Weights of a small GPT-style language model, trained from scratch on English Wikipedia.
Size: 9 layers, width 256, 4 heads of 64, MLP 1024 squared ReLU, vocabulary 827, 7.28M parameters.
Architecture: rotary positions, untied embeddings, shifted keys, gated attention, a norm on each head.
Each number is 128 + 24 x the weight over the matrix's rms, rounded and kept within 0 to 255. Layers, rows and columns count from 0.

# layer 3 attention key, 256x256, rms 0.098, rows 135-187, columns 128-191
[[123 120 165 124 146  95 166 135 124 111 156 126 118 120 151 151 158 147 164 141 140 130  88 130 140 140  84 108 165  95 152 137 155  99 150 142 131 143 144 135  74 140 155 121 131 142 122 149  94 141 136 164 144 113  76 139 101 127 100 152 108 129 126 126]
 [136 140 118 138 174 132 116 118 130 125 133 139 133 135 110 106 108 110 129 124 114 101 121 139 118 122 159 120 119 145 127 141 143 112 139  95 120 110 136 126 145 118 139 129 139 134 135 118 113 141 110 100 129 127 141 109 141 155 162 115 142  95 156 126]
 [131 158  65  94 162  68 142 148 166  96 149 131 162  85 142 172 126 134 108 119  53 115  92  86  90 151  93 162 166 163 152 111 151  66 137 163 146 182 118 114 128 139 134 125 140 131 106  80 100 120 104 154 180 122 130 204  84 160 139 112  94  79  80 112]
 [129 170 155 121 134 141 142 128 115 133 162 120 144  99  91 123 122 137 117  92 115 102  86 118 132 155 152 102 120 135 150 141 122 107 126  88 125 123 150 120 139 114 134 115 130  96 132 126 109 132 123 126 135 130 152  88 149 152 141 109 146 118 155 116]
 [ 82  68 144 122  87 123  72 109  84 157 136 140 168 138 127 159 107 116 130  86 176  92 141 152 137  99 198 129  78 140  67 152  97 117 104 143  74  94 120 114 170 144 103  83 132 143  87 144 166  96  89  85  85 160 143 118 169 126 122 121 191 142 101  99]
 [ 91  87 155 135  78 163 106 119 130 138 116 130 149 108 155 122 134 106 160 146 151 169 144 132 135 155 130 102 110 202  93 100 134 135 127 163 111 104 157 170 136 130  86 134  96 146 116 146 175  92 113 121 108 145  96 128 134 111 107 124 162 148 137 104]
 [138 121 139 139 120 143 149 116 120 123 124 131  96 123 122 115 137 130 139 107 143 106 150 140 160 152 118 115 125 136 127 118 123 131 126 145 124 120 132 106 128 135 135 123 137 139 115 123 122 170 140  89 121 131 120 132 149 121 124 192 129 131 133  93]
 [147 164 130 102 143 129 143 155 103 124 145 158 103 106 123 105 113 110 127 129 118 147 121 147 129 126 128 107 154 147 108 144 147  89 105  53 161 129 169 122 139 126 126 106 138 112 134 108  96 160 151 113 160 168 141 119 136 162 106 107 125 126 228 107]
 [132 148  85 157 125 114 125  80 115 142  49 162 126 157 163 154 119 184 176 102 108 131 192  77 116 122  79 109 115 107 139 100 137 132  86 144 110 113 139 153 115 156 131 129 113 146 169 185 111 162 107 139 113  98 151 127 129  74 136 107 175 126 108 156]
 [123 158 139 114 135 157 139 167 106  92 192 147 142 163 130 113 133 140 118  98 157 123 123 114 149 108 123 115 140 152 132 135  80 147 104  96 138 112 176 128 162 165 145 133 139  98  98 137 111 101 110 115 117 103 112 132 154 122 132 156 119 124 105 120]
 [123 119 132 171 111 144 106 126 118 141 123 128 136 104 112 111 113 145  86 100 142 130 122 132 132 127 144 172 105 111  92 131 133 139 139 125 120 132 173 106 159 126 151 109 140 113 129 176 137 125  99 146 110 108  73 140 137 161 127 100 129 124 107 144]
 [133 129 127 172 119 155 141 154  82 154  89 129 119 104 129 100  82 116 141 110 122 129 112 127 162 165 150 116 128 132 113 108  96 146 151 167 140 137 129 137 108 104  97  78 130  86  82 115 124 138 141 118 135  93 145 128 162 121 122 154 104 164 139 159]
 [150  91 157 131 114  86 121 133 150 114  90 122 116 145 147 132 141 107 120 140 164  99 158 137 117 134 103 105  96 162 105 108 140 143 154 153  92 163 150 119 134 107 132 146 113 146 109 104  99 133 111 130 129 169  77 126 132 131 115 101 152 132 127 134]
 [132 145 167 118 161  81 112 130 167 113  88 137 144 109 124 128 127 168 140 139 100 119  98 145 145 130 139 128 134 102 144 131 115 122 128 156 138 124  92 107  97 176 142 114 128 123 113 129 141 103 152 108 120  88 114 206 132 138 149 140 126 116  58 127]
 [ 89 141 157 132 116 112 153 125 145 138 139 131  86 163 139 124 160 130 152 108 152 113 127 113 115 159  79  92 124 116 139 118 143 115 147 117  93 139 178 132 101 116 113  90 150 127  99 132  98 153 129 113 123 150 103 140 129  76  83 169 137 141 143 161]
 [155 118 128 122 150 129 133 138 105 141 156 119 120 120  89 119  90 128 147 109 141 115 103 167 138 126 172 111 104 135  90 175 119 127 126  76 132  95 147 110  93 132 149 121 129 109 128 125 137 131 106  76 131 139 147 125 108 164 159 128 155 107 139  77]
 [151 198 136 118 156 124 139 102 148  97 116 136 110 111 139  98 130 126  86 151  79  98  49 140 152 146 102 124 131 133 144 166 106 110 169  89 159 136  98  97 167 115 142 130 112 109 118 112 126 126 153 120 161 123 161 136 133 121 149 126  85 103 140 111]
 [123 103 109 138  94 108 110 150 141 119 116 162 130 183 166 108 135 151 153 141 107 143 112 133 126 125 112 124 121 158 129 104 116  93 135 130  93 112  98 141 119 177 152 152  69 137 146  88  91 125 113 128  95  88  90 155 135  97 110 126 159 131 120 150]
 [152 157 110 140 131 142 140 113 127 129 130 107  97 115 116 110 137 130 135 113 125 118 128 107 161 122 122 123 127 104 146 156 130 138 118 129 144 141 111  78 164 122 137 150 164 122 126 130 160 148 125 125 126 115 132  85 131 145 141 131 108 114 145 103]
 [144 116 111 120 130 124 124 115 131 134 124 109 132 141 118 116 126 116 123 140 133 129 134 126 121 117 126 104 119 125 130 134 111 128 155 123 120 108 127 129 124 130 143 138 120 124 131 111 114 157 120 130 125 137 130 114 151 143 147 128 145 119 141 124]
 [157  93 114 127 144 154 117 115 122 142 114  91 157 109 121 129 122  98 132 142 142 140 138 124  77 107 134 163  98 173 113 129 122 183 130 155 118  87 132 146  99 135 131 103 143 160 125 134 154  94 127 141 100 108  86  94 120 148 151  97 172 144 136 139]
 [123 131 139 115  86 115 135 146 136 118 118 149 138 115 132 145 138 144 132 104 110 127 112 131 110 160 128 154 140 122 120  98 140 128 119 141 121 151 121 136 119 156 122 124 128 130 137 155 100 102 119 140 130 125 142 178  90 110 122 130 133 139 116 133]
 [115  62 170 117  96 136  89 108 125 151 142 113 181 143 116 162  90 114 134 105 180 150 181 134 110 104 160 134  95 126  72 124 107 146 130 141  68 107 139 160  76 113 122 118 112 132 113 138 195 166 122  96  83 131 110 112 130  69 127 162 180 160 135 109]
 [148  51 116 116 146  90 145 145  94 161  93 162  82  92 152 159  92 205 107 154 130 113 112 144 169 158 129 142 105 176 109 120 122 162 169 118  85 141 130 161 113 152 117 157 135 147 134 112  64  84 134 104 149 138 111 187 109 133 131 142 125 171 127 184]
 [129 134 152 123  82 114 157 107 152 112 134 119 146 145 101 165 146 109 108 132 141 130 148 125  90 144 102 150 109 116 123  76 124 108 137  83 116 134  90  96 145 101 140 103 160 134 131 145 105 143 161 124 131 138 141  90 109 124 134 133 151 140 110 109]
 [110 177 156 113 130 168 148 121  88 151 160 161 116  91 113  94 139 103 128 133 119 129 126 156 106 147 109  71 141 109 135 137  99  93 125 122 119 112 144 123 160 137 104 142 122 125 162 120  96 137 151 124 152 144 130 134 102 123 154 102  99 125 159 143]
 [104  92 111 142 146 120 108 121 113 140 155 168 145 110 127 122 132 123 111 138 121 108 127 162 134 129 149 132 109 146 122 133 118 158 130 148 120 141 125 116 108 109 119 161 154 131 137 124 159 126 125 109 132 138  78 163  86 168 138 124 150 123 154 140]
 [127 107 145 135  87 143 100 101  88 121 141 123 106 153 137 151 134 139 130 133 132 142 105 105 151 173 189 125 114 120 145 123 121 117 130 116  97 115 155  90 147  90 116 196 142 171  95  90 120 193 122 135 101  89 152 126  91 133 140 142 146 139  84 128]
 [123 203 191  79 104 125 122 122 157 123 144 101 136 118 168 113 111 123 154 111 132 126 110  88 143  88 109 138 165  96  91 118 114  96 147 112 142 149 150 116 146 129 142 112 105 101 129 100 103 169 149 148 153  84  44  95 106 147 136 137 126 111 170 106]
 [100 114 119 110 123  96  72 204 134 126 108 155 140  99 135 167 124 136 130 145 116  93 114 110 125  65 122 141 148 150 129 155 147 140 136 159 148 141 119 109 123 142  94 115 139 110 143 107 161 134 119 146 148 144 125 161  91 128 145 128 161 101 130  91]
 [119 107 175 151  98  79 129 138 100  94  62 158 125 149 162 178 160 153  96 123 110 124 107 105 133  83 167 172 115 142 159 135 127 150 167 145 105 136 114 127 160 126 102 163 139 133  72 110  88  92 120 154  91 145 143 167 117 109 113 128 118 172  72 143]
 [ 98 115  90 121  91 121 149 164 113  99  91 139 116 110 178 103 144 225 114 105 144 116  75 144 137 189 130 133  97 137 122  92 128 135 103 138 126 115  98 148 143 132 170  82 114 101  94 124  40 122 139  88  87 144 126 101  75 152 122  83 136 146 111 154]
 [161 117 112 128 125 106 118 143 155 101 120 134 153 127 146 147 111 138 129 162 137 130 143 108 103 103 111 116 127 139 132 119 126 120 174 151 129 135  93 123 122 127 137 131 119 148 141 123 131 114 131 135 132 118 101 139 139 115 141 132 133 115 104 139]
 [152 134 109 111 132 125 138 100 100 127 179 133 121 117 150  46 182 132 119 110 157 149 116 113 124 126 119  98 137  94 111 149 115 115 137 107 161 126 159 122 145  83 137 102 122 116 133 121 108 121 116 110 127 123 109 120 168 132 131 105  96 118 146 121]
 [133 153 121 123  97 140 123 116 129 133 149 157 103 151 127  80 155  96 138 108 114 152 115 131  98 114 115 111 132 104 138 149 131 117 159 139 122 124 116 149 119 123 105 138 121 168 136 102  86 174 113 125 129 127 145 118 176 149 130 139 102 126 128 191]
 [143 156  98 152 144 128 154 115 123 118 136 100 158 105 126  96 137 141 161 136 149 131 119 134 144 133 142  67 109 157 129 131  69 158 147 130 153  99 148  92 122 112 142 160 123 104 102 161  95 144 176 112 137  97 150 157 131 146  93  87 112 151 167 127]
 [120 154 151 108 148 147 124 164 144 138 120 119 130 143 100 118 112 110 139  85 118 153 168 145 146 161 100 126 124 143 115 117  96  98  90  94 112 140 136 133 109 156  73 152 115 132 119 129 134 148 163 140 167 101 151 151 109  84 141 133 123 139 131 137]
 [118 127  97 179 160 138 137 124 113 144 128 114 137 109 125 135 130 138 129 106 132 139 112 147 135 128 138 133 124  88 150 133 160 116 115 140 162 112 130 110 140 198 122 105 146 123  89 141 110 104 157 173 122 112 131  69 148 106 117 165 110 152 135  76]
 [134 139 123 116 107 128 156 153 142 126 115  99 101 112 147 102 150 133 138 131 128 135 187 141 133 123 105 129 140 109 118 145 131 125 160 127 119 120 175 134 162 163 118 129 111 118 124 154  92 185 167 128 140  99 117 120 123 123 114 127 124 132 134 167]
 [125 141 122 133 164 110 128  94 185 136 139 133 127 153  73 153 137  89  72 118 102 148 103 132 130 119 107 145  96  94 129 119 125 113  88 126 138 143 147 103 186  93 149  92 179 160 163 114 162 113 177 104 140 137 145 107 143  71 173 129 104 106  90 104]
 [123 131 153  68 170 144 130 124 170 120 187 102 150  72 100 163 100 124 146  85 118 149  78 149 152 172 109 173 116 114 100 110 140  97  76  78 157 148 142 110 116 143 157 105 179  96 153 183  78 120 150 125 153 148 173 118  70 134 127 131 156 121 180 124]
 [134 132  91 138 111 159 110  49 161 144 111  91 129 104 113 103 124 135 149 137  84  93 171 120 125  97 118  98 132 143 162 146 127 174 148 185 137 122 122 114 120 161 108 103 123 138 154  96 128 145 118 160 162  81 108 112 130 117 125 112 127 134 137 109]
 [160 156 128 103 167 121  93  91 136 139 157 101 167 156 119 153 124  89 118 152 153  87 111 140  92 109 174 126 139 100 146 205 163 118 113 136 126 142 136 103 166 106 150  95 161 135 130 122 106 100 117  83 120 128 169  84 128 187 128  56 134  99 140 156]
 [ 84 161  79 142 116  99 120 123 173 129 157 127 109 137 113 109 164 137 140 102 132 114  64  93 140 117 132 152 143 109 165 145 128 107  96 111 114 141 117 122 119 132  87 106 142 105 105 104 107 127  71 124 129 137 154  85  95 149 110 106 112 129 177 192]
 [115 121 100 130  99 136 133 133 124 108 147 128 123 161 194  96 169 140 155 158 170 125  98 168 188  85 180 153 113 121  97 131 146 106 129 192 139 126 111 119  64 127 158 127 146 144 125 118 109 134 140 109 109  99  75  98 139 173 119 119 106 136 119 133]
 [127 141 130 119 121 159 119 183 107 132 132 166 102  46 125 114 124 145 148 126 136 143 119 109 127 163 120 128 144 146 146  76 107 145 144 130 147 118 129 109 151 137 133  89 139 155 139 126 108 158 144 190 151 131 144 138 104 148 141 107 154 107 137  49]
 [144 128 109 117 126 132 113 142 116 128 124 133 164 119 151 141 135 147 136 144 133 120 127 117 127 106 131 149 133 146 118 122 123 123 146 145 133 131 106 115 145 118 183 105 106 131 110 118 121 134 146 137 137 119 124 124 108 117 145 136 117 121 104 127]
 [128 150 139 147 115 163 101 109 124 125 127 119 120 183  82 155 173 103 145 106 167 116 162 149  53 112  99  95 129  96 172 139 170  92 158 102 133 121  82 113 108 177  91 188 126 179 124  97 147 132  98 105  92 117 173 111 129 150 127 152 144  95 130 102]
 [ 95 119 119 110 109 106  88 116 127 146 143 146 135 158 108 152 117 126 115 136 151 100 114 100 108 121 154 167 104 135  98 134 118 142 130 142  62 135 100 127 122  86 155 124 151 118 113 113 147 149 113 137 123 121 138  88  94 134 148 132 136 140  92 124]
 [160 171 107 111 129 118 159 133 123 127 169 102 117 200 101 130 133  90 128 142 135 128 113 131  81 141 128 117 119 113 114 128 143  96 130 104 129 107 129 118 143  91 147 115 178 159 119 128 109 119 118 114 139 118 117  91 109 132 133 115 138  88 154 162]
 [143  89 169 113 125 115 119 129  91 146 125 184 136  90 139 148 135 121 105  84 125 149 131 117 104  57 120 130 113  87 105 123 124 118 105 148  99 122 167 104 156 112  61 151 181 168 156 137 138 120 112 131 168 114 140 145 118 102 172  89 129 102 110  93]
 [110 137 137 120 162 136 132 141 111 133 152 113 145 128 114 111 142 100 122 113 132 124 121 133 132 136 165 152 128 124 128 157 139 152 115 132 147 135 147 131 116 137 143 132 144 130 129 153 155 116 122 126 114 131 149 138  98 155 137 111 131 121 126 105]
 [ 90 133 145 136 180 151 122 101 133 103 108 110 135 125 137 116 122 141  91 124 131 126 101  90 130  93 132 136 146 106 140 124 134 162 149 164 154 128 122 129 146 139 123 118 147 112 168 125 128 153 103 167 106 121 125 120 111 152 147 135 124 129 165 115]]
# layer 3 attention query, 256x256, rms 0.0993, rows 136-187, columns 128-191
[[118 119 163 141 140 117 102 118 145 145 133 147 126 151 104 140 153  90 126 112 138 126 151 155 137 100 149 107  98 134 135 135 107 132 123  72 124 117 112 153 132 120 128 142 107 123 109 114 140 150 160 118 112 152 122 118 118 126 126 104 159 147 133 108]
 [144 141 104 121 131 120 137 127 126 109 118 145 109 104 111 139 131 127 129 133 132 118 105 108 123 134 106 129 152 136 119  92 127 117 159 137 128 129 128 119 114  99 127 155 143 161 141 109 111 123 150 121 137 105 104 124 117 120 133 142 120 123 110 119]
 [115 130 146 154 126 131 141 129 122 136 116 135 142 145 121 123 120 131 164 111 139 128 144 115 138 150 159 140 129 134 137 144 138 151  88 113 129 124 131 138 133 129 114 114 122 135 120 135 175 113 125 122 152 126 134 146 120  81 116 123 124 132 157 115]
 [108 129 149 146 129 124 103 137 131 134 123 123 128 138 121 115 137 112 103 108 107 121 140 126 108 171 153 119 119 147 139 157 137 114  92 130 124 120 146 143 141 146 117 104 124 134 105 109 151 153 138 133 140 145 124 126 118 116 112 130 134 153 155 126]
 [155 140 154  89 169 134  95 112 123 120 123 135 140 111 152 117 166 116 124 145 144 138 123 109 100  77 107  93 119  96 136  86 111 120 151 116 130 127  88 137 100 163 136 170 113 113 109 153 125 121 154 152  91 145 154 103 135 167 130  80 123 130  95 141]
 [144 137 117 156 138 114 160 140 127 115 130 120 171 129 104  88 129 128 115 100 110 151 146  82 112 215 132 116 153 138  95 108 144  79  96 135  94 136 142  85 106 132 140 117 133 148 123 137 123  98  92 143 180 157 135 142 122 120 111 117 137 129 175 160]
 [121 125 132 110 118 122 137 147 102 132 151 119 180 104 128 159 160  60 100 139 128 130 112 135  73  93 116 154 139  79 111 136 106 115 159 128 136 132  75 133 105 139 155 127 131 113  86 116 100  88 182 153 145 155 109 105 110 177 119 116 122 139 121  95]
 [130 125 152 113 152 132 109 158  84 128 154 139 152 170 136 135 149 144 121 121 166 139 153 123 110 158 156 145 121 112 134 121 165 169  82 119 125  95 127 110 140 104 135 108 121 118 113 158 151 131 100 143 132 136 157 121 104  93 121 114 127  98 134 117]
 [147 138 131 127 122 112 123 132 144 126 136 118 135 121 131 114 129 121 135 139 127 135 145 128 125  89 118 137 131 151 139 111 137 156 138 128 125 127 114 111 120 139 129 145 145 122 150 149 127 115 146 112 113 133 149 154 114 148 147 129 102 130 108 125]
 [145 111 133 104 124 109 123 107 141 107 147 104 145 108 133 120 130 125 138 129  94 101 135 128 124 115 111 122 137 157 130 127 157 155 173 140 133 141 104 104 136 122 136 147 107  99 142 156 123 137 137 156 123  99 116 147 126 138 166 148 113 122 128  94]
 [121 120 145 124 111 145 113 111 116 128 135 126 129 126 132 124 119 115 134 113 149 158 105 115 135 126 144 158 107 151 120 107 125 116 140 114 112 114 114 140 138 134 136 142 159 115 110 127 119 129 133 123 142 120 125 130 109 113 132 120 121 140 127 122]
 [144 120 133 123 116 103 131 132 164 125 118 125 139 150 124 130 126 115 138 151 119 125 147 152 138 122 105  98 139 152 138 130 142 157 139 144 124 130 121 118 126 141 103 149 132 142 121 131 111 153 111 163 145  95 119 141 132 113 139 106 118 120 137 100]
 [115 133 128 121 115 140 119 130 122 111 113 132 144 114 131 124 125 122 132 143 127 131 118 122 147 125 143 117 117 112 124 131 131 131 129 140 119 119 121 111 121 120 125 136 136 121 125 134 136 120 142 154 126 105 121 151 151 121 129 120 129 116 119 124]
 [112 159 118 136 135 121 121 152 146 150 122 123 127 127 137 139 123 117 130 123 141 106 142 116 136 150 129 126 135 143 120  99 123 141 131 124 117 133 117 116 111 117 115 135 120 125 142 151 149 115 126 119 127 116 117 116 118 118 124 126 124 137 121 123]
 [132 124 143 132 147 132 106 120 119 129 117 102 131 148 105 155 111 123 129  95 165 143 130 113 157 132 137 118 103 154 113 129  88 107 121  90 120 105 151 131 131 126 111 141 146 128 113 135 136 130 142 122 109 112 120 127 118 116 108 127 141 138 109 116]
 [124 130 121 134 113 120 125 110 129 126 138 124 140 114 142 119 137 148 128 117 127 111 141 133 163 131 116 131 139 127 136 139 146 137 139 119 158 122 118 125 133 146 143 141 118 150 123 133 132 142 140 128 110 122 127 139 133 135 148 150 135 118 131 122]
 [130 130 121 115 141 136 111 117 115 133 139 117 149 131 122 138 135 121  79 142 116 131 104 145 130 111 124 127 124 145 114 143  98 106 143 137 113 123 123 123 105 143 144 145 128 126 115 107  93 137 154 118 119 127 124 134 156 143 113  94 121 144  97 123]
 [102 136 117 135 113 129 113 152 127 127 144 111 132 114 122 146 100 165 104 119 106 135 109 124 142 134 147 142 142 176 139 157 178 131 131 148 146 148 152  83 131 130 135 109 133 131 111 128 138 142 136 140 156 139 114 122 144 120 156 140 130 130 149 117]
 [ 92 134 137 157 116 142 118 124 181 177 145  57  83 123  99  74 178  56  96 113 101 128 168 180 121  83 184 102 100 140 127 177 103 127 123  50 116 110 137 153 140 124 105 129 117 117  95 127 129 132 163 130 107 130 122 117  89 111 108 142 169 165 166 127]
 [117 128 122 130 154 127 131 136 125 138  99 155 113 161 143 126 132 160 117 167 148 125 139 147 109  95 146 145 108  98 154 136 140 150  96 132 124 106 112 149 132 172 137 114 110  92 103 142 138 132 108 146  93 155 141 127 125 107 114 122 129 138 108 119]
 [174 119 153 130 122  85 137  98 102  70  90 180 154  62 176 121 149 160 168 131 150 119 112  92 117 137  83 111 133  96 129  74 138 137 159 157  97 113 111 118  77 135 139 126 120 131 151 136 102 139 148 152 127 124 104 148 107 140 130 110 142 123  94 166]
 [119 110  91 149 106 112 149 109 112 122  70 117  81 146 120 108 102 182 152 143 173 136 117 145 136 123 159 104  95 153 138 107 131 175 104 143  85 106 151 169 108 130 137 112 117 106 122 119 129 137  86 112 116 134 150 154 107  86 110 152 165 144  90 180]
 [140  98 139 154  79 141 150 156 144 161 110 113 134  97 132 127 105 146 134 149  94 149 110 111 119 164 115 147 128 169 117  93  74  99 155 122 104 128 126 166 121 110 123 170 156 146 142  94  91  73 143 143 117 144  90 114  64 164  97 109 160 132 153 190]
 [147  87 116 163 147 145 141 171  90  96  87 126 138 155 137 139 104 173 118 161 179 142  99 114 159 137 135 113 117 124 126  96 147 134 133 133 154 100 118 136 125 162 133 123  96 110 122 145 116 102 101 141 110 134 167 140 127 143 130 135 140 106  81 156]
 [111 145 123 133 137 149 131  72 154 166 135 138 123  72 151  99 106 124 165 125  80 136 135 131 120  94  80 127 146 107 123 136 138  90 173 133 121 133  97 125 137 151  91 148 122 168 126 156 140 159 172 140 116 130 115  88 143 106 168 152 120 134 154 161]
 [127  95 120 154 141 112  84  84 127 139 120 155 107 124 147 133 111 169 135 135  99 143 176 137 186 175  87 111 143 134 158  91 143 129 129 158 150 100 146 139  93 159  95 116 134 150 121 135 174 195 150 101  87 109 117 132 153 117 151 127 135 136 156 126]
 [146 110 154 115 168 126 103 100 106 137 147 134 130 135 132 158 121 126 139  99 164 141 131 116 180 112 152 119 112  78 106 124 125 159 102 121 121 139 128 134  95 170 132 128 109 140 131 183 153 129 129 151  97  93 156 157 133 166 132 100 120 147 126 155]
 [150 143 133 127 119 131 187 152 151 117 183 106 118  74 119 123 145 119 104 140 142  99 130 150 138 125 153 129 128  89 155 155 119 137  89  84 101 133 135 117  96 142 136  94 130  93 134 149 111 108 173 134 146 168 123 141 119 192 108  95 148 119 128 177]
 [137  88 126 147 139 124 162  83 111 147  77  94 120  99 140 116  94 162 109 144 124 183 127 148 103 165 145 136 156 110 142  98 123 167 108 177 133  96 123 156 117 178 100 128 143 160 115  91 124 104 114 105 138 149 117 168 112 123  93 117 100 177  96 137]
 [130  72 171 134 165 148 113 146  77 139 125 105 158 106 162 126  67 148 101 141 143 131 142 161 145 135 115 152 147 113 108 156 130 177 179 135 139  70  93 160 130 106 110 102 114 110 125 122 187  75 100 148  96 147 145  81  74 120 120 143 160 138  92 158]
 [143  81 120 134 124 131 135 144 123 106  97 156 122  90 148  86 131 100 146 115 111 119 151 118 133 136 113 142 149  65 138 146 128 156 163 120 170 138 163 148 111 134 162 119  78 146 122 117 160 129 145 144 135 108 137 166 143 150 137 173 141 150 146 104]
 [126 108 141 121 134 168  99  92 108 161 132  90 138 131 109 120 109 118 138  90 161 153 152 144 107 144 134 118 103 140  76 148  99 161 127 115 101  88 151 174 134 106 126 129 110 128 105  96 137 110 114 105 105 151 121  89 113 122  95 123 160 145 122 130]
 [126  93 131 147 157 131 108 166 131 115 120 119 126 125 142 145 101 154  69 129 140  97  96 152 136 120 119 129 122 158 118 154 137 157 167 113 135 128 103 156 162 138 168  95 116 108 110 123 155  92 131 147 120 102  95 109 133 159 100 130 143 143 118 116]
 [118 134  74 110 185 119  72 147 130 113 113 140 106 199 140 156 122 144 139 100 105 118 111 136 125  90 141 136 125 136  78 142 147 142 140 123 154 157 118 111 156 117 153  92 126 110 117 152 102 121 113 135 133  79 195 104 174 130 130 163 127 156 159 172]
 [138 128 129 123 131 142 129 130 136 131 132 168 128  96  91 128 124  94 136 127 114 112 116 123  95 101 128 111 126 150 108 120 135 101 142 159 129 153  99  97 123 163 122 112 135 127 133 173 145 129 185 172 149 108 138 132 159  98 133  94 104 139 133 103]
 [118 191 137  94 140 162 150 112  93  99 188 110 185 107 148 117 114 150 129 122 119 126  78 114 158 112 126 152 134 100 108 129 115  84 135  78 148 124 109 113 117 178 159 111 148 112 108 171 124  93 163  95  98 159 151 100 126 143 135 184 149 105 115 161]
 [ 92 109 189 130 110 135  97 131  64 117 137 123 173  89 139 165 139  77  99  92 162 117 164 123  87 137 122 113 125 105 110 123 156 132 172 207 124 157  80  92 174 130  85 112 110 140 111 175 189 138  86 180 151 130  89  84 143  83 140 131 128 136 117  67]
 [146 167 127  92 120 123 186 117 122 100 171 135 163  91 124  94 134 106 144 140 116 106 107 141 113 134 156 123 135  83 138 139  91 104 101 105  80 164 172 101  92 144 148 123 122 134 137 131 108 101 156 121 162 146 137 165 114 140 121 122 119 137 148 143]
 [136  86 117 115 126 135 107 113 102 146  88 119 108 197 103 170 160 139 128 132 114 172  94 135 107  87 127 113 122 135 151  77 120 115 142 172 133 154 148 106 165 104 112 128  75 133 142 106 119 161 130 124 196 130 152 145 120 110 128 115 111 149 130 113]
 [151 158 126 121 117 165 143  77 144 156 115 112  92 137 150  76 133 139 157 181 164 155 129 123 129 166  61 121 140 160 133 128 133 114 106 108 113  94  98 174 122 121 126 129 152 145 153 141 130 118 141  70  88 137 114 150  99 145 123 164 103 136 123 192]
 [122 163 132 123 104 161 122 146 143 167 143 103  97 136 122  84 150  89 113 107  92 155 111 133 105 191 120 109 141 148 156 106 123 109  87 150  95 155 128 135 119 135  98 153 118 132 210 141 115 134 168 103 128 132 173 122 171 126 128 106  64 126 145 112]
 [149 106 155 119 165 143  91  88 157 109 160 104 170 109 133 123 178  61 103 103 111 124  58 158 117 118 142 170 131 142 118 165 108  94 127 120 127 105 111 119 150 146 152  81 174 124 110  99 130 105 143 122 156 179 109 104 104 152 140 118  84 118 152 146]
 [126 115 121 142 142 139 125 164 161 119 105 130 129 129 122 137 106 103  83 147 105 154 130 143 134  97 139 122 129 137 116 123 130 125 145 181 136 140 148 120 122 180 126 133 131 114 144 136 143 117 113 124 152 122 127 121 180 135 122 133 124 139 149 135]
 [149 146 158  88 158 121 154 125 108  85 151 107 139  82  95 131 154 148 140  96 160  94 144 101 136 129 152 118 134 116 133 153 139 122 106 111 152 135 111 120 159 159 113  62 103 146 112 125 165 114 183 126 147 124 135 144 140 146 129 182 142 158 177 117]
 [122 114 141 161 171 139 125 116 104 148 132 126 163  64 167 132 118 169 157 103 175 119 126 130 120 110  98 150 127 110 101 147 143 170 140  92 112  80  99 172 128 137 111  90 121 137  91 158 129 152 114 143 118 102  69 104 118 134 126 110 131 150  85 125]
 [161 130 145  94 158 141 100  74 128 129 136 108 121 142 115 112 146  89 138 127 152 134 125 123 120 130 116 108 137 104 125 124 125 136 130 146 151  81 109 140 161 140 128 144 145 139 132 112 141 119 140 122 120 133 173 138 127 104 140 146  90 119 120 120]
 [137 105 134 129 132 108  99 161 100 138 113 122 122 155 107 188 110 147 121 105 142 128 152 138 126 113 145 117  88 126 119 129 167 171 101 114 171 141 114 119 151 107 117 133 134 144 143 136 129 111 129 155 110 150 127 115 140 143 144  94 104 152  92 142]
 [124 128  64 109 151  69  84 144 107 109  49 159 138 157 132 148 107 156 134 133 118 131 149 102 119 131  88 118 116 130 131 113 157 143 129 120 168 120 114 149 110 167 133 132 132 107 121  78 123 136 100 134 115  95 175 184 122 159 127 150 127 129  93 100]
 [121 112 100 109 121 125  62 144 189 105 141 133 139 152  88 129 130  86  99 131  78 104 135 154 115 108 134 182 121 152 123 189 119  91 138  95 151 109 155 104 127  94 154 144 143 137 137 109 115 126 129 140 128 140 115 114 106 156 141  92 156 117 133  91]
 [ 80 127 145  90 170 170  92 104 114 127 128 118 149 128 144 126  88 101 112 145 131 168 158 123  86 104 113 128 181  72 123 168 150 123 150 164 146 132 121 127 125 151 117 161 127 122 112 145 192 127 129 127 117  87 163  75  93 144 168 144 106 113 132  36]
 [121 123 123 120 135 109  90 130 164  99 141 176 140 134 131 144 139 116 134 134 105  80 136 121 166 119  99 135 145 159 146 146 147  94 140 121 142 152 112 110 168 128 139 104 150 117 148 153 168 173 109 142 137  84 126 138 150 132 156 116 119 104 136 110]
 [129  56 104 167 159 126 131 128 102 130  73  97  63 147 154  84 120 182 109 125  95 141 129 118 152 172 125  94 167 159 147  72 167 125 181 205 127  80 120 133 130 155 112  84 107  96 126 106 162 139  90 123 127 124 147 161 136 144  99 170 152 150 131 165]]